Weights of a small GPT-style language model, trained from scratch on English Wikipedia: attention and MLP in parallel.
Each number is 200 + 20 x the weight over its row's rms, rounded and kept within 0 to 999. Layers, rows and columns count from 0. The size before them is the row's rms in percent of the matrix's.

# layer 10 attention value, 96x96, rms 0.0663, rows 68-95, columns 0-95
096,194,157,176,202,217,169,214,215,181,216,198,194,209,182,191,166,193,198,238,206,204,165,221,167,189,237,221,193,178,228,200,231,176,239,194,215,184,202,235,187,190,195,182,210,196,198,203,195,229,182,219,194,209,201,204,179,207,220,177,202,190,189,193,226,190,199,190,191,184,241,209,189,200,197,231,205,179,210,197,240,218,221,218,192,183,230,229,221,146,203,206,197,194,162,167,193
105,181,216,189,245,165,202,208,197,201,167,194,218,223,206,186,191,224,197,189,240,184,212,221,219,199,189,221,225,213,197,223,167,177,213,195,192,217,227,199,194,209,214,203,196,222,189,227,190,177,225,197,180,181,208,210,212,206,160,246,211,190,175,191,194,199,178,204,196,246,151,234,162,186,205,186,218,230,224,190,206,184,197,182,162,168,197,208,191,202,197,191,204,209,201,228,228
095,196,220,228,204,195,192,187,232,206,228,235,222,183,202,192,188,185,210,220,175,236,186,201,185,204,198,199,211,170,179,210,208,170,202,220,240,189,207,199,184,200,209,191,213,173,203,148,167,207,220,181,187,193,207,240,171,191,203,195,184,210,157,233,182,216,232,168,229,163,209,193,223,189,200,198,204,205,200,195,155,213,193,186,164,229,176,185,189,210,232,205,183,191,212,203,201
078,199,184,198,189,189,195,196,188,170,186,206,213,185,218,188,192,221,206,177,210,183,209,211,191,171,214,237,189,171,203,178,229,217,190,231,221,185,180,215,201,200,202,205,211,179,191,232,164,160,210,187,174,218,185,178,209,225,225,212,173,205,214,200,224,156,203,208,169,191,211,192,191,202,173,216,228,251,208,212,213,183,194,187,186,201,204,194,195,263,212,251,209,223,176,193,188
089,187,242,219,184,214,204,201,241,201,192,179,197,212,187,191,211,208,188,224,227,179,163,186,206,204,213,177,172,196,189,184,179,184,202,167,221,195,178,201,210,234,180,213,237,205,224,175,224,184,204,152,168,185,228,199,204,224,204,220,215,207,190,191,192,205,228,188,244,185,225,215,241,200,212,191,204,200,217,183,170,221,227,198,206,193,184,248,231,193,196,195,188,171,180,188,201
094,192,192,227,202,191,216,180,193,192,210,193,217,175,204,201,164,176,207,245,187,218,224,203,200,223,199,205,215,196,193,221,204,218,200,194,226,203,194,211,197,204,224,183,221,202,252,212,186,251,200,144,199,188,180,267,165,196,188,188,199,191,175,207,197,196,200,192,197,213,225,184,194,214,217,221,194,223,219,192,189,218,204,225,179,170,197,197,167,229,201,188,191,208,215,251,212
090,204,221,227,241,207,226,229,184,201,182,186,186,201,207,210,234,209,215,196,217,218,207,151,216,215,161,157,224,186,161,204,204,200,187,194,216,220,205,170,237,200,215,225,173,179,192,213,203,193,239,194,219,199,210,191,191,194,207,225,187,200,197,213,245,190,206,203,233,204,162,216,219,203,199,194,199,207,171,176,233,166,202,203,208,174,207,173,226,195,172,209,192,197,233,201,199
107,216,165,215,198,188,226,205,206,195,167,198,188,194,215,209,238,188,191,211,206,226,232,197,232,207,181,185,212,177,168,204,188,224,197,191,217,187,203,213,200,206,201,231,190,205,197,198,225,162,219,218,182,208,188,172,208,218,219,219,164,224,244,200,218,201,219,223,187,187,163,200,217,198,206,151,198,205,193,191,169,179,176,173,220,211,199,181,172,214,196,244,213,201,200,167,153
092,205,186,194,244,185,187,222,208,190,203,172,214,235,193,212,204,182,207,188,224,185,209,203,180,218,192,251,218,199,182,188,183,159,206,210,236,204,240,176,227,214,199,197,189,195,166,163,224,166,213,215,191,198,213,167,207,210,165,230,184,226,229,224,177,201,227,186,200,185,193,198,204,186,193,159,227,202,212,194,182,181,200,192,187,207,187,209,197,169,218,219,198,197,161,202,230
086,179,154,194,204,194,202,207,179,172,237,189,201,200,195,171,193,208,209,185,203,197,204,203,205,176,178,241,219,215,225,203,209,195,189,188,191,209,197,182,213,216,169,186,178,197,212,183,221,196,188,211,234,170,189,195,200,210,207,196,187,179,170,210,181,232,160,208,174,214,202,183,190,214,241,201,226,240,212,139,212,204,166,168,194,225,187,187,166,187,153,202,207,212,200,210,196
094,191,173,211,176,219,174,181,205,210,203,219,194,218,139,191,178,187,201,215,190,195,207,231,200,208,236,201,196,195,209,209,221,201,225,168,220,219,181,234,173,187,175,202,206,184,241,175,192,207,194,214,180,180,184,204,186,214,221,177,194,201,189,196,216,185,218,199,210,167,243,192,182,202,209,264,188,181,225,218,245,229,205,207,184,214,205,237,191,189,195,206,211,178,184,203,199
097,177,185,196,247,180,209,213,204,199,226,197,207,207,208,167,228,225,198,173,199,206,199,218,192,234,210,240,215,192,178,176,199,179,198,207,177,219,229,161,191,196,146,220,187,215,177,209,231,179,203,208,184,179,190,189,200,168,187,212,183,181,180,212,193,187,198,204,182,225,196,165,188,169,228,205,207,214,202,200,163,218,209,203,201,200,183,182,192,210,195,187,189,192,203,196,273
097,210,200,238,205,202,202,210,213,202,197,195,204,212,194,232,217,222,231,233,207,178,195,240,197,206,208,214,181,175,215,191,228,193,216,173,227,165,169,231,196,232,192,202,194,175,207,198,235,234,167,193,213,171,206,197,176,190,245,206,198,201,168,205,220,162,156,200,219,206,221,198,169,173,185,220,201,161,183,214,193,195,193,231,224,184,194,215,214,194,189,191,208,181,207,219,224
093,169,200,217,227,168,218,214,181,183,200,191,225,208,225,238,201,200,216,186,206,184,189,205,206,205,177,176,203,151,216,170,198,247,189,196,208,156,192,196,191,186,200,204,193,202,183,183,203,176,179,199,215,179,191,184,227,173,248,203,194,220,206,223,220,202,175,193,176,194,169,209,207,193,203,199,212,217,172,186,200,171,188,203,194,191,223,182,162,236,193,238,188,186,231,161,214
092,193,198,204,162,201,199,217,171,207,167,216,244,162,199,238,222,150,174,216,171,200,212,225,204,181,193,210,176,192,224,186,189,225,199,202,218,226,174,229,181,192,193,179,162,225,206,196,222,207,203,241,195,214,184,194,212,233,213,178,176,228,205,226,197,173,205,209,213,193,175,186,225,211,189,189,207,165,195,200,235,197,204,204,202,222,201,217,175,225,202,204,199,165,193,202,181
088,201,229,190,173,216,168,203,218,212,244,229,176,225,155,189,194,203,208,181,209,251,188,184,192,197,214,217,189,210,222,190,197,173,200,194,213,205,229,194,180,214,191,213,209,173,203,185,195,215,218,192,224,183,202,180,201,191,191,182,216,159,163,191,200,234,215,200,221,212,229,157,206,179,173,227,218,203,221,201,227,243,210,175,189,210,210,201,227,159,185,175,201,202,197,216,200
093,187,151,208,198,203,197,255,205,196,199,205,204,241,190,242,188,228,213,184,207,184,191,192,226,197,174,225,199,218,196,198,226,184,181,201,213,190,193,210,202,221,208,201,242,192,173,220,245,186,203,202,218,213,151,214,189,182,191,205,212,208,244,190,213,207,201,217,207,205,194,190,179,204,198,185,178,215,220,145,178,214,201,206,193,212,212,215,221,187,173,201,233,195,177,171,168
096,178,160,166,226,213,205,181,162,232,189,185,199,206,163,184,207,241,214,214,219,186,228,229,198,207,191,162,228,216,203,192,193,185,214,195,165,212,212,203,228,204,203,227,180,205,182,203,199,204,213,185,196,208,217,228,196,202,193,204,194,205,206,177,204,206,205,189,214,188,187,217,223,257,205,222,178,196,181,213,226,178,197,221,195,166,184,219,228,164,181,171,170,176,210,229,216
100,215,195,180,229,238,191,192,209,219,202,220,221,203,193,233,168,192,232,174,207,203,201,192,213,184,179,183,217,192,193,209,207,196,212,213,189,200,203,191,174,210,219,167,186,178,180,216,158,220,230,217,232,189,173,219,197,202,217,198,223,207,196,198,232,212,194,220,192,177,190,206,189,214,181,216,197,204,194,148,212,203,209,207,147,188,252,160,190,163,195,218,195,167,219,230,198
094,198,164,174,227,209,230,214,197,198,184,198,179,186,201,167,252,235,186,215,189,168,196,230,219,215,180,195,220,194,204,183,202,218,204,187,198,195,208,191,223,191,180,181,199,228,186,180,222,210,188,212,155,196,217,207,185,210,201,211,226,221,182,238,203,208,196,185,197,192,195,204,220,234,244,205,171,215,195,173,176,214,196,203,232,182,200,198,176,234,153,176,182,169,205,190,225
086,194,244,216,189,181,194,208,214,191,211,176,184,225,146,215,204,231,221,224,228,203,221,175,190,198,206,211,199,173,187,206,198,199,217,181,237,210,217,206,168,230,206,165,182,227,183,222,211,182,200,245,222,213,173,170,175,227,187,214,225,220,182,148,202,182,193,178,198,191,214,190,195,208,177,198,180,204,201,212,185,198,215,218,214,183,195,183,193,172,200,184,179,214,162,212,184
088,167,192,245,228,206,194,215,201,206,189,197,173,226,195,243,195,209,198,179,178,214,192,195,168,217,194,207,173,178,199,207,220,185,196,207,227,211,223,185,173,200,223,166,171,192,211,219,218,225,218,162,195,210,230,190,170,179,184,214,213,218,184,204,226,189,213,191,199,219,200,174,224,207,212,179,214,190,198,165,210,209,241,240,189,176,202,187,226,160,193,159,186,176,212,203,187
103,198,223,159,216,225,215,204,220,210,210,195,197,213,194,184,200,236,197,210,241,200,208,187,196,170,213,199,225,179,233,220,182,210,196,183,193,192,211,202,189,169,203,179,208,193,212,176,192,201,193,213,173,202,207,235,193,205,188,218,198,185,180,229,218,232,210,175,229,195,191,217,179,230,186,223,213,230,167,189,274,192,188,197,202,171,193,170,239,193,178,193,191,180,227,216,228
094,184,191,187,229,196,220,212,238,216,186,199,207,242,208,208,214,213,202,233,202,210,166,219,220,169,164,189,196,179,185,205,224,174,223,188,171,193,192,180,211,208,161,196,215,196,175,179,209,234,237,223,196,200,212,219,183,217,201,205,199,198,164,212,218,199,177,220,227,223,170,213,214,191,206,201,182,179,191,155,147,197,181,215,183,181,213,194,182,201,181,180,196,163,218,217,209
105,207,186,225,192,219,197,218,195,187,176,213,233,195,211,216,187,194,188,219,172,175,163,197,196,188,217,151,184,215,177,208,190,195,216,194,193,226,189,202,160,202,162,210,228,196,222,195,249,199,190,186,203,198,173,242,185,190,223,211,188,203,221,191,226,200,204,209,211,205,186,184,213,193,213,210,207,169,203,194,216,204,217,230,151,189,138,205,211,217,210,168,197,170,231,204,208
097,190,219,215,189,247,188,194,206,207,197,202,225,207,163,213,226,238,227,199,226,210,234,252,238,190,199,227,210,227,205,212,219,199,178,165,190,192,164,188,205,202,196,190,223,218,219,203,210,184,157,203,166,184,204,172,221,214,211,203,209,184,180,225,196,196,215,184,198,171,188,213,190,184,220,174,199,193,199,210,195,188,201,205,209,198,228,225,202,154,195,209,213,195,184,179,148
096,189,192,178,199,195,184,205,177,203,184,218,186,223,185,173,199,221,196,231,194,207,205,182,183,205,208,193,203,166,190,201,233,225,198,211,164,192,183,190,193,207,210,207,189,246,228,217,228,220,233,205,184,206,215,238,192,188,158,229,189,197,206,136,222,176,188,212,172,201,205,183,191,204,196,219,188,197,230,181,198,221,186,179,194,222,187,206,198,215,163,214,202,232,216,203,142
094,184,233,195,202,169,204,223,159,179,184,176,201,194,203,225,201,217,158,196,167,205,195,253,172,208,178,206,181,188,229,217,171,182,179,221,212,232,223,213,198,197,181,216,177,200,188,218,210,202,225,209,183,206,197,233,204,206,164,182,192,211,204,186,188,188,203,166,182,228,181,211,239,221,187,172,202,154,235,189,201,186,200,209,180,215,167,184,185,200,222,193,195,203,210,208,181